python train.py --n_layer=15 --d_model=160 --n_head=5 --n_kv_head=5 --head_dim=32 --d_mlp=448 --vocab_size=8192 --activation="swiglu" --norm="rmsnorm" --norm_place="pre" --norm_eps=1e-06 --positions="rope" --rope_base=3200.0 --rope_fraction=1.0 --qk_norm=false --attn_scale=0.177 --bias="none" --tie_embeddings=false --parallel_block=false --init="normal" --init_std_qkv=0.0326 --init_std_o=0.0 --init_std_up=0.0326 --init_std_down=0.0 --optimizer="adamw" --lr=0.00178 --lr_mult_up=0.675 --beta1=0.9 --beta2=0.99 --lr_head=0.00343 --warmup_steps=235 --schedule="wsd" --decay_fraction=1.0 --decay_shape="linear" --final_lr_fraction=0.0 --batch_tokens=[16384, 32768, 65536] --seq_len=1024 --doc_mask=true --train_tokens=168300000 --steps=4832 --dataset="wikipedia_en"
Each number is 50 + 15 x the weight over its row's rms, rounded and kept within 0 to 99. Layers, rows and columns count from 0. The size before them is the row's rms in percent of the matrix's.

# down: layer 5 MLP down (transposed), 448x160, rms 0.0688, rows 265-278, columns 80-159
# gate: layer 5 MLP gate, 448x160, rms 0.0505, rows 266-278, columns 80-159
# up: layer 5 MLP up, 448x160, rms 0.0491, rows 266-278, columns 80-159
down265 093:52 50 41 47 57 38 32 52 40 53 45 51 73 62 38 58 42 63 69 49 15 63 30 71 32 64 52 38 54 39 62 39 63 45 31 47 65 20 39 54 31 84 74 41 53 35 41 37 70 65 44 46 22 16 54 71 38 60 30 66 48 36 65 38 52 82 42 61 61 31 77 45 46 43 54 41 48 54 52 49
gate266 100:43 69 34 18 45 61 43 51 68 57 21 34 67 39 50 37 58 40 66 53 49 08 30 97 74 80 61 48 56 50 43 41 47 77 50 39 52 50 65 65 54 55 64 14 51 42 44 42 32 55 34 61 46 55 43 67 81 49 62 64 27 24 57 48 64 71 57 53 85 53 65 39 77 47 34 46 39 49 61 41
up266 099:65 35 40 66 65 44 61 53 34 49 45 49 49 22 35 67 34 64 70 63 50 49 42 52 65 52 52 80 27 56 36 64 46 76 29 54 47 50 69 67 48 38 45 26 58 39 45 45 38 66 59 57 56 59 73 42 85 40 72 60 73 63 21 44 35 24 41 28 75 71 67 52 52 60 55 24 30 61 43 76
down266 099:60 53 52 55 72 34 60 76 58 42 49 12 58 41 53 34 36 39 39 62 51 50 36 53 52 64 64 26 26 28 72 57 46 69 58 49 20 45 57 46 37 39 53 74 57 74 38 42 30 70 44 66 58 87 49 53 70 52 57 62 60 58 21 65 55 31 35 79 53 40 13 55 56 43 79 32 49 64 70 61
gate267 097:57 64 28 54 62 69 56 70 69 50 59 09 45 37 39 49 35 54 38 44 59 52 33 35 72 70 39 26 41 58 42 76 69 43 47 70 58 68 37 38 56 61 60 59 52 25 25 42 43 55 34 67 14 51 38 71 48 46 52 59 77 42 28 57 56 43 83 43 62 34 47 45 44 77 63 10 55 39 54 37
up267 095:44 63 63 81 35 32 54 33 32 50 48 86 66 46 30 33 45 53 64 59 49 60 70 57 40 37 48 70 41 43 56 32 38 32 61 57 38 19 52 73 43 44 51 29 57 67 56 62 60 46 63 34 61 52 59 26 50 51 42 63 28 60 74 48 53 57 13 61 48 51 60 74 68 28 57 62 50 47 80 52
down267 097:58 45 56 73 52 25 59 53 61 40 58 66 46 50 41 32 53 37 46 45 68 62 44 50 55 60 44 40 60 42 56 50 82 46 55 60 25 38 30 54 31 47 65 47 39 26 34 55 52 64 36 50 42 63 55 64 32 39 49 65 66 55 42 29 51 46 54 40 46 42 53 58 59 57 46 42 74 40 31 40
gate268 097:60 58 47 39 39 34 08 40 39 27 26 58 38 52 36 65 58 57 55 57 64 32 43 58 50 50 50 57 44 49 37 50 17 98 53 62 49 43 48 54 65 48 70 45 72 38 64 43 41 77 48 33 28 43 14 61 28 37 40 38 56 53 56 64 49 45 39 36 54 45 42 74 51 48 19 54 34 39 44 32
up268 093:42 42 67 52 58 31 39 24 52 64 24 58 33 22 62 79 38 43 59 30 53 51 46 65 67 57 35 53 55 46 44 54 56 52 76 53 75 56 50 68 26 48 32 39 38 45 38 41 82 52 41 43 50 48 02 69 69 56 67 46 37 51 49 56 48 92 65 46 18 45 65 55 29 53 68 47 67 66 49 37
down268 094:28 39 49 56 50 65 23 61 67 51 99 35 45 43 58 79 43 68 41 53 71 52 35 59 47 41 30 15 47 47 61 38 55 63 59 51 29 44 82 69 25 15 40 52 53 31 61 34 63 32 49 53 56 41 51 75 40 74 57 57 41 42 47 45 50 65 77 50 61 51 99 71 57 33 59 52 60 48 49 53
gate269 109:18 58 57 55 49 56 45 45 53 50 37 67 73 18 67 58 45 71 50 59 49 49 56 32 61 60 28 34 51 60 66 59 33 91 50 54 43 67 75 52 79 66 64 60 77 52 55 52 51 57 55 39 60 33 41 63 65 27 50 11 42 64 58 41 45 55 41 38 48 49 34 54 34 47 31 70 43 47 24 32
up269 109:24 55 70 39 35 53 51 63 49 57 23 74 67 31 52 59 22 43 17 60 57 54 52 54 61 56 67 45 27 18 69 44 60 50 32 52 63 68 54 20 23 57 29 53 21 52 65 57 47 44 36 53 61 58 54 42 28 45 64 47 38 42 54 73 39 48 57 22 59 40 49 43 63 61 96 65 41 69 39 52
down269 115:62 70 45 57 85 43 57 42 90 33 52 64 52 46 36 58 14 58 59 48 56 49 33 44 50 74 53 56 56 37 50 34 44 61 38 33 61 51 51 52 62 39 70 69 65 40 48 49 55 61 63 44 57 46 47 29 48 60 43 59 57 51 15 59 57 74 30 65 31 57 45 36 70 15 63 59 48 53 90 60
gate270 076:28 79 40 49 37 39 63 34 37 41 51 53 43 64 34 24 52 57 22 68 46 35 51 53 24 40 40 43 39 30 33 43 33 44 56 40 61 56 35 92 29 41 35 21 38 48 25 46 55 83 45 60 55 63 44 78 41 28 56 44 42 61 42 49 72 50 55 54 72 57 37 27 64 78 49 48 66 64 61 52
up270 082:66 33 48 69 45 56 74 59 46 34 39 46 58 89 55 58 48 35 55 26 45 52 31 62 64 41 72 49 54 39 50 39 50 53 18 69 38 48 72 47 42 30 54 59 43 32 68 45 51 29 51 23 43 31 57 57 37 56 67 74 65 58 36 67 23 43 46 43 26 62 49 47 68 51 30 18 53 61 49 12
down270 077:70 27 72 28 58 53 24 49 60 28 36 65 56 38 55 35 74 44 48 38 38 31 49 65 52 49 61 59 35 59 48 65 47 55 38 48 63 48 42 36 91 48 67 55 43 49 56 31 54 73 21 76 47 51 78 58 69 73 31 30 58 31 41 31 52 62 64 41 61 75 40 56 36 15 69 60 48 57 32 54
gate271 088:30 48 56 65 41 39 50 60 59 33 79 68 60 26 35 37 58 37 38 44 38 26 46 66 42 44 85 45 78 35 80 48 58 29 67 68 48 48 33 40 65 34 62 49 50 17 45 63 42 43 43 50 63 37 47 65 52 51 30 06 59 45 77 68 53 53 43 64 45 34 50 52 44 43 55 73 48 63 49 54
up271 088:59 47 74 43 52 51 30 54 50 43 53 62 59 30 57 37 40 53 55 53 14 47 54 56 43 55 73 57 42 44 33 77 42 46 79 39 93 50 53 46 39 36 51 47 61 49 63 60 64 24 35 58 63 69 39 41 68 66 59 34 41 29 56 60 70 59 77 41 60 42 58 60 46 54 46 59 48 39 41 44
down271 088:31 53 25 59 38 54 76 30 55 78 17 64 67 33 58 45 83 57 44 40 57 59 73 38 36 53 19 72 20 70 51 58 76 51 39 45 28 60 34 60 61 32 73 75 36 64 33 56 56 59 44 58 83 59 30 46 44 38 74 83 51 52 41 33 21 57 20 48 56 50 39 49 43 42 63 56 41 36 35 39
gate272 111:48 42 47 55 52 17 69 54 26 68 50 42 34 62 36 54 23 33 36 63 59 48 50 67 50 60 18 49 60 22 60 19 54 33 73 47 64 51 66 32 50 42 32 43 37 42 69 65 72 62 60 42 00 65 46 75 48 42 46 63 58 46 32 28 58 42 64 49 53 45 54 36 42 44 57 32 62 14 59 29
up272 111:34 64 21 32 48 57 69 22 49 55 68 41 77 43 52 35 33 76 60 54 31 56 76 62 46 52 47 33 50 36 51 47 61 72 22 54 57 64 39 36 75 54 57 56 65 38 49 74 41 39 42 33 54 24 50 38 64 55 24 56 55 53 89 62 53 43 46 44 84 47 79 41 61 38 55 56 37 61 60 59
down272 109:40 57 62 52 50 30 65 43 27 41 45 35 44 52 39 63 36 43 50 57 59 39 38 18 32 73 31 54 60 18 58 55 56 53 42 34 56 60 45 27 73 46 51 55 25 48 67 73 61 61 43 47 20 43 42 29 42 47 37 35 61 41 45 33 51 43 44 39 58 36 88 35 50 32 47 52 41 24 51 42
gate273 088:39 45 20 27 57 46 50 66 60 62 40 32 37 44 58 32 47 41 57 23 40 74 39 54 53 54 80 48 47 41 49 15 33 13 73 34 52 36 52 03 58 68 57 37 55 53 47 73 49 39 72 52 59 38 50 55 70 69 43 36 55 52 71 52 61 56 33 30 47 46 60 50 42 30 19 43 74 24 40 42
up273 096:57 54 68 40 53 77 79 41 36 53 57 30 32 71 46 65 83 35 62 44 51 50 49 31 66 81 38 55 65 55 76 50 58 45 45 32 57 53 62 57 44 66 57 33 50 61 57 65 45 70 52 83 54 37 54 74 93 70 55 58 41 78 41 31 44 32 50 76 50 52 43 56 68 37 42 40 53 59 51 33
down273 092:58 45 44 35 50 65 31 37 52 72 45 32 34 65 78 36 60 42 53 56 44 57 34 46 44 55 53 42 62 39 25 47 60 33 61 42 47 26 56 20 60 46 70 48 51 54 39 33 45 55 76 60 40 51 54 37 61 42 49 40 51 61 89 21 58 68 61 31 36 62 59 36 35 62 25 48 65 41 36 38
gate274 095:28 58 44 51 77 72 53 06 34 57 48 43 77 66 50 71 43 65 58 46 71 38 43 64 62 51 63 59 21 61 47 45 55 34 45 32 52 60 56 31 46 55 69 32 58 58 61 54 21 48 64 51 41 37 44 29 44 48 33 56 65 59 66 53 54 48 36 31 34 67 98 39 49 72 51 45 59 63 50 59
up274 091:45 41 51 28 31 28 70 48 69 53 62 30 31 52 37 41 59 33 33 55 40 61 48 54 63 45 58 26 76 44 63 29 51 67 65 62 31 49 37 36 82 38 54 68 37 21 45 50 67 45 46 46 41 36 45 79 36 47 37 41 38 67 63 64 45 31 85 60 55 64 49 67 38 39 22 42 63 39 55 41
down274 094:35 39 44 37 50 16 82 41 73 42 47 21 55 34 31 27 40 60 42 49 67 39 60 42 44 64 50 32 73 25 47 36 78 57 58 47 26 62 41 33 42 52 58 62 36 57 45 53 54 73 38 43 47 47 44 50 30 45 29 39 59 44 91 50 69 16 78 65 64 78 38 46 58 70 51 45 62 57 73 61
gate275 109:31 43 49 31 88 56 55 50 36 50 68 63 54 70 48 52 43 39 44 39 66 56 83 52 53 72 43 53 65 49 31 55 45 74 47 29 24 70 65 16 42 47 76 16 36 47 71 69 45 65 48 35 38 56 38 56 42 32 68 67 39 70 49 48 33 41 73 51 39 81 54 31 53 58 32 59 47 38 43 31
up275 106:32 53 66 59 43 48 76 36 57 80 45 66 46 41 41 75 50 39 57 75 54 26 65 57 44 54 26 47 45 29 55 41 28 81 77 66 52 56 52 40 86 51 70 70 70 55 33 59 42 35 63 34 58 49 52 21 46 58 38 40 49 52 51 54 82 83 73 25 53 64 71 79 38 58 65 53 45 39 34 54
down275 108:50 64 38 28 51 56 66 48 64 50 20 26 52 27 28 42 29 59 51 79 53 35 36 51 50 40 36 37 50 10 72 54 59 43 33 82 63 45 53 53 88 64 52 70 45 57 70 58 59 65 66 52 53 39 27 42 75 48 66 55 64 43 41 53 81 45 99 51 45 31 31 25 45 45 65 25 57 70 80 46
gate276 105:41 70 50 31 52 36 32 40 42 89 39 37 54 33 62 41 39 39 40 41 49 43 66 51 67 66 53 21 61 34 40 57 48 37 55 45 25 81 49 54 43 48 53 35 57 53 62 57 25 33 65 28 35 23 49 55 53 46 36 59 24 57 59 39 55 54 50 14 57 45 65 75 50 06 32 55 83 33 61 23
up276 101:53 60 66 45 58 59 37 41 65 46 55 49 53 70 71 57 75 48 52 43 61 43 54 80 58 55 86 29 84 66 41 14 65 50 43 61 58 40 27 49 29 54 41 47 56 20 58 43 67 31 87 51 47 66 28 53 54 81 39 35 69 47 60 53 51 55 48 83 57 54 56 23 56 59 42 44 40 49 04 41
down276 105:38 22 31 53 49 40 46 38 45 46 71 42 70 74 59 36 88 64 35 56 53 55 48 56 52 70 55 59 54 37 46 54 63 56 46 48 66 64 42 60 52 67 39 48 44 30 69 61 70 89 80 55 87 42 57 54 43 86 33 61 77 75 55 51 63 51 21 46 73 35 65 58 55 51 46 63 58 40 46 63
gate277 108:38 48 31 71 49 50 58 74 31 54 58 47 66 47 38 32 82 64 85 74 26 39 40 34 23 76 60 57 17 37 52 39 53 32 62 33 69 42 28 31 55 32 70 44 41 45 36 61 55 73 14 64 57 82 62 41 69 72 51 54 26 48 64 79 60 65 75 53 24 81 74 61 69 67 34 69 56 47 58 62
up277 107:35 30 69 52 43 28 47 47 65 20 36 58 48 51 92 47 31 55 33 54 37 57 44 77 65 39 72 56 60 37 53 72 55 74 36 67 47 44 42 33 48 36 23 53 40 58 56 25 34 59 45 38 51 47 37 39 71 64 36 71 63 70 42 64 73 56 51 50 53 46 54 55 46 51 67 52 30 42 68 71
down277 106:73 33 52 28 33 39 30 41 41 66 73 46 48 66 51 48 75 45 34 35 66 50 75 63 32 41 36 47 58 70 47 07 46 59 45 41 28 77 29 76 70 64 69 67 51 59 39 70 59 32 58 50 62 36 34 53 30 22 54 51 62 59 52 43 60 40 14 76 45 62 43 66 62 34 39 60 46 43 66 28
gate278 110:40 54 37 36 76 57 70 44 42 57 47 48 39 83 50 68 47 39 56 40 16 54 44 39 44 54 39 37 99 50 57 59 44 41 38 40 46 70 62 49 39 62 45 75 56 47 38 64 70 36 50 35 51 40 38 49 39 64 38 20 67 62 27 42 64 55 85 51 52 44 37 49 38 38 19 63 27 19 45 48
up278 106:34 32 66 66 33 22 43 36 62 59 65 54 44 58 40 61 61 64 29 42 55 57 62 45 36 37 37 41 52 26 60 50 58 45 49 41 25 61 43 66 74 67 44 49 37 70 43 43 52 67 46 39 57 41 66 64 11 30 55 50 60 53 42 39 29 34 52 23 62 35 34 56 33 52 54 51 85 65 49 61
down278 106:34 32 59 57 43 18 31 45 25 57 64 75 55 27 42 25 58 62 56 49 47 38 65 50 54 33 52 65 37 64 44 44 67 90 52 34 43 12 67 63 47 77 73 33 69 32 51 45 62 35 75 71 67 60 56 49 42 39 68 65 61 62 55 52 24 40 15 62 50 71 37 59 70 42 56 50 60 46 53 41